config.yaml
n_layer: 9
d_model: 768
n_head: 6
n_kv_head: 6
head_dim: 128
d_mlp: 3072
vocab_size: 8192
activation: "squared_relu"
norm: "rmsnorm"
norm_place: "pre"
norm_eps: 1e-05
positions: "rope"
rope_base: 166000.0
rope_fraction: 0.5
qk_norm: true
attn_scale: 0.132
bias: "none"
tie_embeddings: "early"
parallel_block: false
extras: ["some layers without attention", "local attention windows", "gated attention", "hashed n-gram embeddings", "a smear gate", "an embedding shortcut", "learned residual scales", "LayerScale", "weighted sums over earlier layers", "capped logits"]
init: "uniform"
init_std_qkv: 0.0149
init_std_o: 0.0149
init_std_up: 0.0149
init_std_down: 0.0
optimizer: "muon_variant"
lr: 0.00808
lr_mult_o: 1.54
lr_mult_up: 1.07
beta1: 0.95
lr_head: 0.00552
warmup_steps: 41
schedule: "wsd"
decay_fraction: 0.652
decay_shape: "sqrt"
final_lr_fraction: 0.0
batch_tokens: [65536, 131072, 196608]
seq_len: 2048
doc_mask: true
train_tokens: 1149000000
steps: 8951
dataset: "wikipedia_en"
Each number is 500 + 50 x the weight over its row's rms, rounded and kept within 0 to 999. Layers, rows and columns count from 0. Numbers have three digits each. The size before them is the row's rms in percent of the matrix's.

# layer 3 MLP up, 3072x768, rms 0.136, rows 145-426, columns 144-191
101:364432584659595530477609484445529462519561491578564515476520534410533340436554497500446563530522478543389482506487485461434463519590571520486454
096:534517488408497542494498430458465471518485611577423437452511529478516497431535484429437542452534539489479535472556527494563622471556563454455538
101:525622515475538468605480577559417473472536475532512468544512477525569514527500493369519567544390488541484503454479422532484457532502466476508457
095:479505545428428472527458494458610432527539508533564502599405500509528456505523533457437480505512520506519576432542459547487425604537445519560554
099:543562500535565562523537465461553507442425567551417476529530510534555532439502452492511433420587521479452474479561497489536521454550525530519530
101:526414529476477514561521457507457562446558544484521585358480453411514605531529571450486497397540429463523446510487466475552522417558514443568495
100:561497447478523498465457562490514457482568470516538532494496443514494611470540491542438496510422457579510466505442441472531503495545465516468489
102:509500488440533498473527570501388519444509539517451525496521464572419513480533525400470530461545590429479497585533473536514507580481499473531425
093:522414490516494476499533437494544438582494347465485503551474470515609513405478502509595529508561506489445449395587473544494460361481510533527511
103:477455499440478514581497445521482448494475552446534442500497526538538582536498459508447528462514496483576506521496531473534531566488533508595474
100:419661458457481518538486517415485543516460479506449521457403405494459514547435557440522479610481473429521539442516427429431528429491508478551447
089:505535478504431531423474547492540493502531390433494511525454502568513548526514513560404570467504480547546404356454544481502523485544525591526518
099:544459487580575405486522495465495518509440528539510611576480509432518617451475563611530439491599474466554529463566503476537461556482490460447541
104:489483554578461560487503516522540466398531511479464415542518538469593421540513511564481478470544466495564461480501422590481631524505498492531504
091:464519568464491474471495467562489499540543535441441601461427450495545461437474511570460419442507490517503487427471559539512585496473466573540488
104:491449442536525474468526505508497490427548528533546500411427482536479434500472561499557500465445548541554520456582476556584426479540490561439425
096:583410517476514509477401559532462543503507507516541385496469497497549416473466571475476539438551477441546474485553521435534445434428407473642600
089:499448475511479463567493431428499427581494420524488524519545531494436528526420487550474517414525505480417431454505436506477456437527497462583501
097:371480541495410390508427503489542435535517426545457559449379502559479539512496435513475515538487550339380409421551516495515567456484497514488551
099:467504581538492593512508490537442457496613531508531509545514607496498501523474492447461514449522431467376544427456705589456564489609455500458531
095:428528466556398486621461431528553519419458496511494466567497471574577482464481463450511417516536496532459527561538478507540560550463454495535558
100:505451489513460476418577490400471414473446474455566513456487487352483572480536532485476424514549438490522612442470382463442522530532496471522442
103:577546553478515558419575459419399508431530475572447558467406497383484484488522465480523498463509515503452512518466436520469454498431521552528498
088:533479470550481481514528506518388424456524566413454387509535470491516461512446502567499472499560488526555537393486565465525554638491513519527526
101:490511518531456551538467481515465454578566562479463423519598406553478498525497447645470467483506523525453579514554548469494492491458542486498511
094:582521509520456571579569525568461501502480523363536458585552461453507463461407563435497547560595469493538490532521534628471533433480456503496534
102:512449482509479498453456539480440568533466474613489537406523499455583493496549427470511449461503510459521551489416445426501449536473617449518437
115:453493520462459456514573568427554452489472521551518397525514474559480446510541502526512552543645541406427564443572517462479572472514520465360527
100:422470457504547498495410421445401528640477515531426528442514500552494552474455422598424455523475505482413463504452448451415522556436379543459495
114:514535537532494573533552506421505416444434476573566544513551507378542507466446426485520503416522466561472533373459527505503409411418415501493503
108:403533508616515446563493482498520514452546571471513530506487416496465595465530488536479461518564422546554562488546528501598502456488434484537553
103:578470558483500494549589537444596488504524491464457465525456451471482442527522564524488449541601505536509540480464507533448469442471529539469535
104:493564581419564558571510536589448509488545621492515473453438548584507588480430494567479498492478479573423491557488497399442475470466488502440435
098:489438430482568469487555461510454496426559436595437409532510540447504550482506536490568515540499466428567577558495530448627522584456545551625589
105:460470422547434443604543513427524574466406533568469526531497515493471470530496578516461434418587590521484501442564448478615444454555688487427558
100:489415516558566474530515420462653488492424450525437572496529428473543478498550581390418470454587483602521475463385493510517416528390442443488530
105:525566529418523492538485583443507554547440569513490501502534499441422498522531510491545537470522457472663482515464469399401499442472477459491402
102:478413453495482441456508451481591481531511543579477499417444506660493497549580481496537376501556552465501511498531443468478419461484505494483485
092:486477542512546476434523480532526447502503402522508495545476505431494480485413535519456439518481498500528418495524539529328581465587503453476548
097:520512502483475566571477498601525480594429439598473564515455502515493514570499527482504512500561518536435611455430473442494493490481535570438579
104:434562501524494480400479442528519501462532456530508469467477473593493541523426538491455513496585470536496453535516456403463598606582531500471495
098:458484428513495422503432582504499472497520538555507440459471511457415432512498451425460477518457525472521552497508388463503552547499492470457553
101:544493500504554452393540496495497473520589525486514493388570482469543581510449517443542505507496496490465486510487531502580443482440576540472570
096:505507508480509541442539548553469496521509472466593587544545411510512468541509580454448568495534400519529549467605506588432452485514506495451561
107:543535448465452507458488489432506485568513483497420459411454503500478512490528505505501505478438514484571491515570496498640493512578485559497434
107:536501543559509530496543555569525517558472475545430426490486498563452547458500477438445488457514474449527529477558595575534539467462521604526475
104:579494417491437537457483481556566552402573540586545535414438435530505486477496614477509540471537548407463494524424499537554567558514501457454549
099:519476465580527446484565515370510448519525523400595548512468475554493457501502450519444477369451464515497441540470495428538543412432464487506553
103:523490490558498523522545448503535413452539483534495422472516449488463549504505489494538567614594590472514463515479488601519591443462452561570531
093:572550559513524498458527521418518448508613574420542541536504415518511453472471486610539441497484540514424588620564537592504453486474517473524424
099:505536470541477625450421475518477552436559574518536499494530509423523507501482502473525449513578466478445474506572431503544514486463479529438450
097:426441446521537530529517579548414457519610577468575422496531537508576594527562524415492402455498455541511364437623479464434530434460482547594501
105:553399462564581514417522530515530433434411471566558624551468508485483582513571544490538401561488420502597478486549554481483559511473470474640492
102:485570467501410485463502562497502513476528536452493567516427461510497464475483441507567557441563482457444527598491524494475597494518479466511519
093:520455506618520362504569499481427502496441509558549572435579530424444548483447466497460579454567505488483510560531467482511465479486552464531515
103:548547544516444482455442483538540437516461495428580596568587469507464527497515518458566502541531428467484522497532392530415470467455480522513458
099:502559455551442436486510436489483483518543566525448503581524474460557487385564608575555417543445507514417501534424473427500388558454540546481524
100:557510498491479479445535466455509527606483411511499585522482454473466508434427471509525529523529412456619466516445496466497487499528497455519464
109:541461489444547495453559515475521601510524575371490499500556552492507526500511423505508536547458442518536453469515505458459522431499521479426483
098:541605420455546436447434546424620431516393432531450591495524515537568555449558495506403564513416624514539501393442548525492576595439518555474514
098:558508422557488522576446514515536461380473415425510424558503500588501532414528556456536634421577535486496396578494588500497524527493428526451566
100:537472494513459608485599479496497538514415524389500434514472554453542506518417567545477434460489576476432464468405504550512464479451449398514526
101:491479455444504552423463469535437534466457550435482473551493460552560466546530492505526492476580493515571503434490488455524484532410502450575443
099:497537417440549511537543477423527601474488495541559421505445503506508542528546520489447469476413365468552541485455485536425492575518429533471473
099:629499494516450529415576473552452490575465461504479574557498466512519479499481489470420472493555453550532518506547608489523534404521411569375445
097:426552520464622483553465491446569470504491502567555477551552436513548548537578454509462476450583437508499544551507507387380488549547543544520426
104:544537548444499437495509538470628406359407476535504516454526495520545461430567460483563533516454520538526512603506564590467500420531531486492550
094:508430488524486570539526495545579452523493519517443432481592509521493475502512518564481544463568514503531433419539452548563517492528431504536506
102:514433428437443564457529457507322613489439443618492498510638475576629473525498429484427498513540533510530565461522524561499612526553548568436478
104:509397479463501510474509465437495472580529430473498415583518597432499493498548497558458524423524579453463460531536419519471455544570516479498420
090:552514551411515479482466528454543530575506536410519466501492531543568532516529452418472470431481527474467539576512454567559466461433617578498572
105:477449468436469395485506514502505564548545509469536494558462503492587497472527516535507469524546512528492433519429580534561530487420507417518488
109:589542499523497530457504575522473523459520504492539495412471532575490432456524497564485453534520567572478550580480517453508479571606432519435472
111:511383533495432535548550522499513506514449489430441513431501599456419560504590432491519597440464482561522514512486616486395507582452522480381600
103:497459449491447447587580460576505441475441556579475532472442647442599569508554466526455396436519549490533491479528592468426488565471419521507477
094:415523531554595458534535482445516496559550547406564557448453472488578501527566454523538445473508434497411484578468521571584589584619530490500469
100:504499533509463533478563552550437558566400530516546420525551513622491471557516513542473458506501444526483407576507512620511503437584543488506535
097:440491543518548501624469435511505503503434427514385481420555509502537509557533588493508549492508415480566444409522392512573517478407523507509478
100:511419522575615524545443557493560520435496490548522462493464509470548398453654504458547544491418443501489587535441505455435478467474517482470522
096:511652645494439456559458553516487453473509540551484533544546490523503545452553480472674427515535420523400635559499456502499485598472515504464595
100:501544468485549550562520463491447524498436468622506453574552473472472442453401511443455434505478409459554448546482575527454490483453467531510596
099:560453450537459492358538473429433530566491494486460555550515556480470530492490446544482508520478541560654469508513577535491494548530492480555598
101:492484468482467510441546438471533510595621410519467577540538507454526395440472551454551478569365434511456559527568507551458490431521477375400427
094:513427524528508464519449460535548456388522545427492552516397528528522472474470565530485469545430510473528549400567552488547496491533468415594417
103:477404518503515514464504522470528604502447486567480615544513433606507477427557536447486552441564403472478517580451505489488539510473549494528446
098:462616484506501464521507338444549448504526534473544523512468449543444493396428498568471513414399422530568489515597538468527499507468519553549533
100:480474514488568405506424492469506544489410482482426546498493406431474485450448538558539492525434503559479481541493565513583414528402620529478491
105:415440488477586498415568559515404578567583499545456531456491499514466608549586494471495516541431486554548513548537574436429510454481507441540484
097:483541544558544500465523506500416587477460547479486441455451490427590521567518410439397450409425479479449570399550458547484540559484473510556498
110:474470563509566541439530532516552574518427530564529488481540541496485435447557505461519436402465533526542569476539500465535438462445559417492484
103:509534457514453509485473541584473474487548471517499485492471520570624538477590479515546342422493442432453441545448515578482484489525500424551528
096:399535459520456455453525452399513576561533552528410522486417482489535491507396576461527571522538524468447443519523513517543508459570489510556527
104:485472537468541383548554507515487499468458553497562530510537554398512494464454532505522442589450491482518542608488437463516558468429467486516439
099:494410469519495529514444540605537422484432477491452507531433535450496531574448547515450586523542453487471520518506586527533451541485626434452504
105:508465520531507496560434522556534574547625419505450567502420583543490474538508460545502541439517388572441376506475465501489474451540500462429462
104:505475499447510439558494522583554438499502616495499471550421432536572618424521424510407616529461524575442454540622427581552480518512534521521528
100:519539505459497520472408553552410560408496510518459538517438453480406504486532543472464522479395482558495452472465497586559383482537494497592440
096:483493527441547416503463487530520441440418483549420532523487453512555461459560504495481436493545521413507575397554494547538534478522431511536512
108:476503456547494439512546564442557459489480534539480553475547521507476516477483514447519588484521521467530451496467454440536537518534475500577567
105:482416522461541513484523544630599407472485484513518586551454408505564453538524528553525443478502432561441456506436524519491529515438472524386502
101:457462445540517600486487503485431538371470495524516505501504513570553498505531427518485509456503517494589593451493513546517500531490479539412555
098:506486485505555503585490535456583475472517504363569574562404472536543435543499443519362502504528434497575564495480444584423566467509406487484556
104:542515470515533501549516479478453582496551446439398547508581577500537485483557510536576487511469570558552536390575545496553386593356462515545411
096:527562535526463435542558507517533532512446554444460572405608528530545611499438445472576541527463459441560458474493527499619398418599549557569380
103:498462515604493615431510455470439359322469516422536564461633565426518491497570507551561590456417438571519567498431419527537585512465417494536546
101:420550464472496510565489482466472459401392412504568455493502476553435546506462451463571446402405501322584475480615423498499579477546511537538418
100:500512504542454509517428502444513423484505556515529531468435399461474423535498443532491516473549607498450592528511448550503555499666481451527480
105:492411472456534558472479546467425454501596604529576480516559509428463540497425522462412589404504533468455607577453577429538431536541603528512551
104:512530419442445585506500496552561486440485517494503506447543516417461631434536527493472507526579468447423509483535443393508412499538526422600592
091:548408507466540411500538421543582500483533420447539528536498452468476490448505452559627455497491535482561559564475542426422499486519554446593502
100:551466527568490461507537545493407537501506451557468598524545509537489492516592475510459474410425540535442449461455443386453478495446488516390467
102:505474540427553560490514551506530437478504511505482601475544532551496437481460450566487552486486542503429563552559540602442509591447464473474471
105:434445488490637494451463429531524463494458587539467481421462550497523502601451573460519416499423459524537443595465519505653536504532579603467479
092:477553506482561445530517397531509578488463613576402550436510421389473485435491590520466581456517468501495372498551460531464495519476571462475343
103:522469551560549546531521581406413394549572503541445463516501448548482540482374593515502504466448455503536509409475520587483478436629560553465550
092:524447480469426489476477490517554542459474475530493435462468525507532471431515344557523487570482577445536584473475637559489495504479538543514563
102:531523410562427502516510496518453539577459592527463499500498552478430504526467456538523486488528495506528604471630535513511511375563547526524535
101:487442428487523472461452479464441596482540563509373465497414544521481482506517484543442508555491485448458517458554507459461511487565467466475453
091:521491505559471581473526558541505523501413496485484615460492437462509516489495484579465475434518599424627482414447457482499499587454532473543443
096:510438526537559433553620563506606459476553580554468432522497397486556461466474436552502490492545463548563500409508557539396514558581481609434491
100:482465513561441471534459509483552560499562612456506446553464477497517466516493474440502443526409511406508535479423488486566564434497550503549391
100:564503582450489545608522420483565446501471524493447463619483473508569479485437465452576398511514433483550551496522566451442381525513554470511473
084:534502508490534531520519554501545537523434398513549506487405493505517532484511509481514523551472434492463554619384519518420491545526496477453481
101:515383506449670537537574538442416546434532532503492495486537488530570566493424464424473449475493393495469578554527497481530511613527496503487443
113:618481531554487514538564451386616453559500492533537386529545415526449512446580495512561452463453564388420485550558540459502438500489468483486449
097:540468518580517521537507499486486469500544443492578531567506452519417562425419477509487476513554537454568577504415604506475452573518501595495469
099:465508671509541498498607508564555472400473479558524500493512499481543462608534494495471468416584501538536473507467548564556443518392505479582511
108:544532468501404448546527526645558499449444483432545615542497402522610491550423481401431455496557446454582561523453554508472381581555572526522478
101:426523552578520476483535496494510449430541499494457521470441607544643432474520452454535527414460577439461574518505337498536433453504496559468575
091:545488390476485523520480500549449578465479488514525483440440485481516500518478513545462408529569505430469549508476485479430492529481534566529531
096:517599542526523507555523525473520468442478518456550514514452490467486562512581541468519416509453463470485454466511440571410520487496545522510386
096:460529389485498516483452530473474564423546500541490358473477487497458463543495464433500525534425420529438520581447490422400486535504567445492476
099:575475521500547539336527587471520486492443544513532535515485428555533577444404441530546465555510446550497516451466505519594527562397584500538481
097:530464464524462459495518489502485500523525435473554476550513479582505532450546433581543532591547530424557478591448616465469550536490516535542514
104:498449449478516554528587497504579565462467448489561529498472474532432460494428516516495514404500589562512532519453516497448405473569520488420527
100:460478445504596527567406510439491458533504463545568445491534523430518459438423545477528526471415419570582566478456430491449560474451439592565512
102:480504349521597596461604526544525563503532480531493498469509556508460590553480456492470494522414604436457499442519507412486483495473461477558502
093:515467522398478427507535555498546509567497664547518561495465532518499471493477501497585490476528501534542502499531565560481495562442502499591465
097:598544492466403515553570424571517538561567500469535586470451488509506508443470495432558501406543548545521472392471422534555518462529408469497492
107:552546489438512507569485550470434451467505496497574557476579520418563502450563514543553487518483552497397496437478507467507529462513511555492564
104:542505531566413579481431617445485490490541592499533485490481473424558498453522527523409544433531422515470532399496587553469461499480463481580482
094:434479530586516520593489536578479487516515457622448500403489516539577493508509527421547460514600516535446512490538466503418529394586514512401541
098:515472467526415543432554489558573501525547515514524533473477427477456554433511577466430469406491456462479555422489459470485438531575508520436434
098:474502433484518589421545433467507550540494540511525430424456439501609398509431478602445461591493532450450478482452419467508524522418474520488494
105:463481431529528521581370475483488495520473478493560452441500546454567533440546489512491515530483431483516489449571490569534443541494526495521477
103:441499511462513459524531496454504498536519520405529449582461614563577501457401428499491499445496523515550583530528590552503480518517510488494459
097:452451475617550381552479464471428495477572348477509500513458528456617394467538527431418500457640439489517455425503512465497411469403483510494480
096:458536453547568480416434454481471515419490453475488410538529510478557527441474493488568616525569489546533512545421619519451519580416487467448443
099:376534492458535477478511577535546606516391519470476480463473533473479385391528510553435525521512568482476542384443525489476509446470486476462458
095:469479517442581539450510506551490439481427578502512504572408416434468561485507579431503576517529587560483508472575472576522532493480411498538434
108:541484554489500494431513543569514475434516572454495572476498480458509501429452517615474468593467493420589489465556535534586518508494504477476508
096:552483382454433518554483552489459506485470488504479530457491435548497517466432499588551547465614442461565581542527559563425482469469461435544403
092:513463524464457469443494479495492490552490434607510533500504522449525485482460433392517477515511538582560527531528499462418487498457577470512492
097:541488543481534504530552426500607508565445438447501451510468495452593478439399447543548486507483457499474534502590492567444478529482465565528533
101:510555517575528445465546484480513512602492420450510480522513441552607488530491475501416468531553506483561485422553441459555506576486503546499571
090:470535558450541429426481505572467509556454444483521568494579513576549469545427524604519410514386507522514593518487495467524506470524432466454482
102:403548480357523587561494535481471459399497545472461485528471532495492507478518446431464423499486523445484530473537568463540442484547559523498441
098:383511513512462527496531547499541500437494531453374538589534464533479573524427495520553568583467437523478460567472451452505497474559524456522537
092:472473377513537538497423453480551533476569485454398528472521520514488494528506437530554498453546482602466527510505498555520508499532534555534492
097:533615477350514458558513439554524473542478485408531435474537484543498573526431434471508466458467662539511557474498406499421469469523467496535455
097:412457602407491488454505537491509505521450551533428499484517559506454443511509458534508462464545521448562546486400509488436492543512575522499538
094:494539546513462479452478496479590533498548526540423583529450419570515471507498537458449515501501458442508504527526533540506485650541550532523483
102:460506500554543447543543436534519518539502482503522543608550634408498489479497489516442527490512447463468456509499450480617479521495429561477625
103:463533482539511497451512573524555521605508467539516532492497521468594486500518526477490467512478456474436478541489506488456562522417484495458508
094:483450561520499469491507504529541482487432487405524484521509441567513437499488422547414560457601545477585547500453572471523428425574452576570527
101:450529541565455464427484494424373483464514440499494528557492572551567483523424431564451509481477428515496480507612538587502505406501502554482481
097:453541482435627526483576512468486559540536520649405498472573454530490528421576566409461509506547553553488597569557516566440620459472564556484440
092:519499540473498528570471468445550509485549475515468478448445397468408528468626453411503462502489589535543505380460453486527518466533327611531548
102:524466516466483533550574536533489535435488487588498452572446463546549556451579479530432493497534461446475504418439533433494521545463417474513525
097:509486457449649442485528477520560524570564528511504489473550513474554455435503561581463531473579502502510505516500514655530528493509445471519589
094:597527420556528487496589496565544426545490533481448485435435480512429428515517565503589502511544472475572490459570478534572527386489469451601479
106:573475479626461474530590442483581481551497447559499502546461463448487487536488516485444517577485499502563526428447345497466539450383514462579581
106:514491477525522546523491502473510570557417426474476400461586458480544538455457478382476515497492481416451484555573491559466529570574570490533483
107:495498452438429429481401421450528463648555485471476576530470428541470493497511508486456451529436456442386516527434435442496633486540489523465477
096:494565504513526483474510509478458478421561537524464503582595481517499474518448551521487510495507557561427596492480459552500555547497457509590604
107:479470510513601521539590581565471413588512456432429550566559473533517594603556546456509494514465489450554551525495411589491510533408528485516571
086:546443558523603464504497509450513524447487460510513452455497530498465422441484600457604440540554549571512509508483478525504523535471524552517529
102:535518496477482518591552502493496521436543475508524449536466630484557468412501521538556426506508550565556537453330537615489554515555421489540470
098:499442488448416503420467423454458430495561493528460483456456460550527546484526475481493459433458448441476569537494530562452557424515512568563562
103:508532471558496514498510458497536553440570457460507550427635506429474609434426423572429454437509493542517467542470423504453532529439436587492494
103:539505447516491532535589544510518491593466438540480533435592517528540474443458504404476444468581526533501552402479451597474535483554484470542506
099:608512508555572410515433422463487502458434446510475536516489469502528552462550407414488476581531589497542491531484535539560462475451545449358452
100:505581482433535500469498436520390572581508535546424426551538485543503523571469352432530484378470488503536441601408634511375547571415448484533440
096:552476427527538561460500461539505507542522501470502463529485507584574496453452485498419588503446455432497464480505440555612461572522582509457531
101:486534471454521470504417471470524525491445453481503526564624586475438532484442394521469557501555454514432493438507371473577442495528471563535577
092:447473488521551463429498476514455512486436497563536486477508431491485502477530517553523516524489467501551433485462429500484546477498502480499421
093:450442468587459500514458462597500576507518530466539496593399420532468346492459552447457561471404522480468528489476497573484502545429538540523562
094:579557528458509550486521456516569472466461396509508555541521556460569464465456580595438543462475542420508584577558448466449455545469504436494417
098:523483486506465436554430454435593458537393462465576442480543641470461483459500603455528526546545498430486512506446465576474546577551507531546529
103:464543447479512594524491523518563510544460427419494543596465455497518551480475519536509502511546488601455558365534519536505480484451543496472447
094:457571505475504507496441459421552525662485404481518491476461453647527511514551484549486525523519489489498450421566487538480483559449463610560498
107:446456491453546437542571538463404420575499495531453554485540544450579566522498550487540490505479483536410519495534505549432512444432415434473486
097:445531582548479474520496549553582428460507511463468515524522534569473483534484477484461503444560457478462505498578470432602596448461429489539546
102:473529461596458616461513496546551503487538524530436496545502528512501462423602538498444480554473517488512482538531491489464463473561565533414450
101:402444425470509485517452544473532512414519602545406521527523514502494546590533451445539475541513491477533615533502524509471563541586444460519499
101:472457591464537539494541454566420506554446462541534507522415448476458525512589519506542548528436408455414558571555409471460446509483496535533441
096:589464577410452498563446520601465568455521450530440509539532502387417502497485500558552513503520532450550533527499423400385513409436552548639529
092:602470525505458434461486514540539533482448444561492472452518470558476523520418533588482508510537459534513567460547426434554512413551484514478587
101:550616472578592437513429443532519612535503524556574391570496588464509470443453585465427517532502540480517546551465505555575493418415502508545452
110:464444514551436446473476562426542502497485525515567581515525532519486392457477527543484494560536466499478417538555471533451552441488581512518405
092:399421447482482569453469420470469441493433518463438426470557504519552486397561430426481447471518418583398434447496573458527542566444439537482459
100:448574566523579507532462448475492490518539466501486494478527573514561571465492498410533460493527606438498403469560508485541460473475508486545477
102:496489518517504425536571428528495511483560559536524452507516506556578449499514472486429468427531636502479471535517542431574407538478529463546596
104:553545472496481476523537550461380486432449459477446435475531546429515402513475520511500470432450441503528535492557590463445385474494448397538514
099:501502544613458505561571554503562560560546423501370523587580441491489517444525474497535426465511531520498453475466516440519466540578453512501473
103:589530614494400524453557576543457550494469554526557406582544500539472497501473552542486557505519533473445431526389481507457506558499576485532425
099:438523521575519507457461497623570440492499506518469459470505524540557406521555474533488518518453508518542452455480543411422460526517467523556392
089:511551471503511483543418582432485547525561549522613503480443563525448495485441547510555480593497525481550471512525495500506449460505477510523433
091:502571529497513434433467556383495394520532499602460538460427550428519450448569481551455443534461501499486494462456650439612459527503509534473444
109:443557535501503452529482493524429541576433457434547535509565444567523515463449512556459509570448501480564523522594476426559471510611493543607469
105:535549463499481454487454570621465593507495522530498471469509461540518470529585457448486493552557507478441459549442516490490568470491526503450528
099:566565534523525450530396578462532469444460688501454519587431512589444573497455480448521572483561471485448470517446428564417490599471540429599525
095:478546520585532502457435512521537512480473578529548534499480463459490450395524525455465474469566499530500438444387600440537524451593555527504532
101:529553506542435489464544490497501487515454443470560463497428531517527423382529483542518454519506536582522456616555529503446507455514509541526448
105:509511516457524500485481472476563451576425417489574432496485501463483557586518483513532473468483498503483413532540534574610599577553519468504498
108:444477532381545482488500440488494582456460520477524474505483564453469501474503489583472423477490552540513463556544377479448412540508502516533425
106:450405503512533475500453559510456499534457470493455645507516476507483486499500512451414478446520447548327563527478473474537546454517542484571548
099:534413496583501492539492445419480461477495533470447500516499507584526553483551511513533568450557548513492422565547496483565517613486414506466442
105:340570522425515455552445498560502577449504589540479482462481532480500472475518569473516467535516473487415476612448504477470494419441510455461499
106:442460573466460564456396540494465521555477519560550561630487443501558509485552502523483439520517516511442493478465523505471584482571445494562532
107:420512474539457564408470542550551494505519493579435546474565495524538481525502534467495510585561437585440552372436498482540433386471512566534412
101:546473541405554500505493486474409511502490473459510591572535583416480572480600485486471475445426477443488552525548450519488393512454466468526569
113:536599520528510591557537573490496446465451526508562573566527519445511450572431561393477415506544508382450537491588508497452544484442443428589560
101:589493464495484462522467503534503485463428515497562501566459535465573478564438490453505503492509464471391621532558495415521527597472474522492574
097:585509502512538550450430480548499594588519535448519611588443443488522549448482485398446468419466522444527537622525506447499491541535448504411644
095:500428500439475394546410514619515472538571529597435483493457528523479582408560604449458525493546562454462515474476498515595526487497462469508471
100:621465461544390492520468548490498541448542480535424485605449548512449597484498492566640473478501585469465410479594526522480491512417494526542527
083:496474473447500514514537543524572568572466490504410443496463523472454425492507422533458546523545519547485474556427476514486447548418483487644559
098:487484558523495451423522533527560486451557579599392554509472361384461598461496490476399536504494468471569534506467483477435612522585526544527414
092:440499468373446465402391508555472500561573525566522578518579531431528439533513529524528523494541499481520530482461445556411506464456502527500523
098:451525434551533540530583448516501538568432416479506458534484494375476507476422528525552441484488640503464498526516541549504450508404640482515535
099:533464598392485524485559559563613486462512506526497433413436469523481455422409525468534541431430554466442512448403492533469468531555516557441420
104:497519458541516427444547600513615464420435467571476491491515597542455429543447528540517549524601519514510487584540541531550550568584510496498646
100:478495511487520497552517462473519461452425513503530491508572459497574457525519531489465501520500536429500509606483576525513474547454433433498442
100:464446501520543472470587491428595505526540536524557590457561585461485421504587465552522532511448489460443394552428597496516496573467491543501467
105:538496433507533394450423507491429327513450484513421443533497450512569501592527508556553411528568489539452463568481444476500451534521445420600458
101:531519546551541501527533628503473512494519465526560552475398483433498559514559438417574448502482468565553461473434420553617532505497603574488451
092:500461497507561619513383597474523459557452540544570517525511590556487459530445564544510476523459518535486567555574545386449470419479581510555522
100:492454509517502517492506482478536492580456443538589524467522440460493466525496521492489518439479528470620492480465549586448457465456362471483458
100:486462568523502453413477525523483454485521536486501461464557475474442561491426522490605527509489472535440451434475516453436568452609605521467472
103:579569533559418518466467443471425457497478546483478459526550546498486454501563452486558486499445482566411561490440501534505619486425424463485444
099:467474469535577604568475499500480480480476461445589500538463488450434510474442452464512521476487475576568531518505498574488498436445486501491553
103:511452423364449496543468523547431578517507527576496492592579501484537523506573454444562434449502388454487575524554490544591509533541380460501375
101:474507534545516464488537457482509541577459497550503456531547522518646497450403521511420565450451441439497474502463455470452465520535513537472473
104:469486477583492516494563508473540440554385458590449428421595461482485439516511572341518465433563518536463521530537543403611509511589450549613552
097:431502490445515619582548543541581464504419438572460452475448443594450487499556425526471435594465514500601507550481477557535418430500489581469487
098:421505477464582446446599495563444492526431465474446511583453483552425450461477599480522557524440517496564491538511490478545509477467510447464496
093:528512480511473502458493469536468558498526457541498466567521572397539541479460555453575490465410459488479436527521560449546488538473413646468401
105:479500466444439563523426494393528499521493442501488377486584439492509427561513481504450498508528452525526485453471432553562527472514475499442464
098:559500517481524538541500523478488549524397438437515478545546489529479430476586492480438466472443516517517422451501414489541592508496501493530464
099:501539557509502459484464533512496579572470459471452468561484469486406552517512552471432574502487557523489565561529558556492476619503490474517461
107:514478504507568481540506424541481559455503451540494487447618564465554442405383521560596544559598515560573460479515449466511487499458560511509524
104:649480590508535520449472558527542477507576514488578532513485475493443463451568549427536525518467492547497476462534452529504430448456489531354412
106:469534439457557440448490580429543526462400513594513494440450494527512518566589512427456517545516472488547610363496526535544538425550458519520398
098:458465415551444579569444494519461576501492504484544543567523496566539498531452514470468542471522526514483504427497461438491501626478403553494420
103:472482478545526493497441454493480512491524534443545558484455450540514473555481489435525544509490440510464523424491479544482622437524400476469563
103:494515513516463492478467518579523529412549369445482517421513465511566553492448408536479547553549510546486449456515622550572567508523463503521492
103:486500564426474526504550502552462519452588478486372505548521474456452448489463479542487460454436523411513521448560512589456425472388516517516510
099:572417489494513479544588531470531459432424487489515528476538386461464508444462511589484503443471488532511557591577503434457446536458553492429464
097:580479475546551632541552504462455536513425445544605586541357494421513433457443515518413529473516564476535540490459517462495533478500560571606535
097:487546570489498466512517431384451441501455455538615549442514518384523492441566518496559548371448560500596486600511438530475443468417470494549565
092:504489496497491621423462456546538487482452506502479571429428620527558508472451663444487501414450516426612543499515522465448563568482508612528450
097:440504423466418506454493542535445548472515460593557480516450626415535530498471587596479530501428535564499451511544454560498466498507479514496497
102:463506452547489523542589484510452477443485548584441524489473553568484474537575686501456520495540548519491519533470434522492504611488461430567512
088:499473427488492542509474489542524538502528534488494498447554588509533574519472352506427438510544534462508533405501530498606462546478483564516520
104:522481525484464473558431462502529410464494476502502591450478551474567492470430518577528468490490457459402533557446488455531521408628493502551546
103:517539411490447582464569466521404520556518511512446500537489533511510563463401493525510521491564408538544509498446513501362528528446491607491503
095:570385496479546539561445556584422423502488447535498458592522564452544498536497428526531553525514382517466499397442565543420448593564403534516456
108:530452470496553557550475437562501425503516635403411480450556482514517474548511461539444534536584535453493483563536481444490498392505523414495505
098:469500556561434424452484601533549501549488494513496497452466426508512519430491417486471438460481577462452437551558516531403519533495593471535505
100:539475460512448523458556478465496451456488476472434480587454507425553515512491480513499534584554585462618529502550437382405450547556517471433497
098:579553508552425423462532523488522538455519398508545418456524480431490491552458539492572452446570572629554517410540535552503428538531503503503469
098:599482534490509466569514640420527467462469518468497437474500483497523550480434497495529450456542499477538468501469562660483495446494570511466565
102:443462499490554413565478518588385582544550498486492406575481496558500613429527508489527484440512540452497519459532487527448540478486437434433477
097:577609495507540640566534492454408530544506498540498540550508483487572506461451421534572507500469581488475465483478527498525461440576508469484618
090:386470572443501428474523530483511482469518477434571490461451511497486593477447467476410522442449503495564562534430598519546466468582474423503469
103:558504530480491413568443369505527534459546547442458417461540555447502487410490614489543510537544538584498491550410507478556557495476495483516461
115:568576512447437459503428508580512503380445485549499510563531480497548464556524470449512556513448569528531528508424542512418542531475442504503452
106:529459485470502482470486486484461490396548424599509480521463449385450438443462473447631498523421505512544545511481540482481525531477495518407516
092:511460492436497512532505439572518431538484485532551529410483534507479476419500466488520531502468574531590511585533513491473513508444447549513501
099:491372531460483449436520492535461447541527417578453510507523481505528554447499469549551617451368479479525585507530505548517521462577526557484371
106:474569519456530559565581532557486508515516511544443495513519577463498494474503529524486608497538444478566553465502465451498545476424572432543528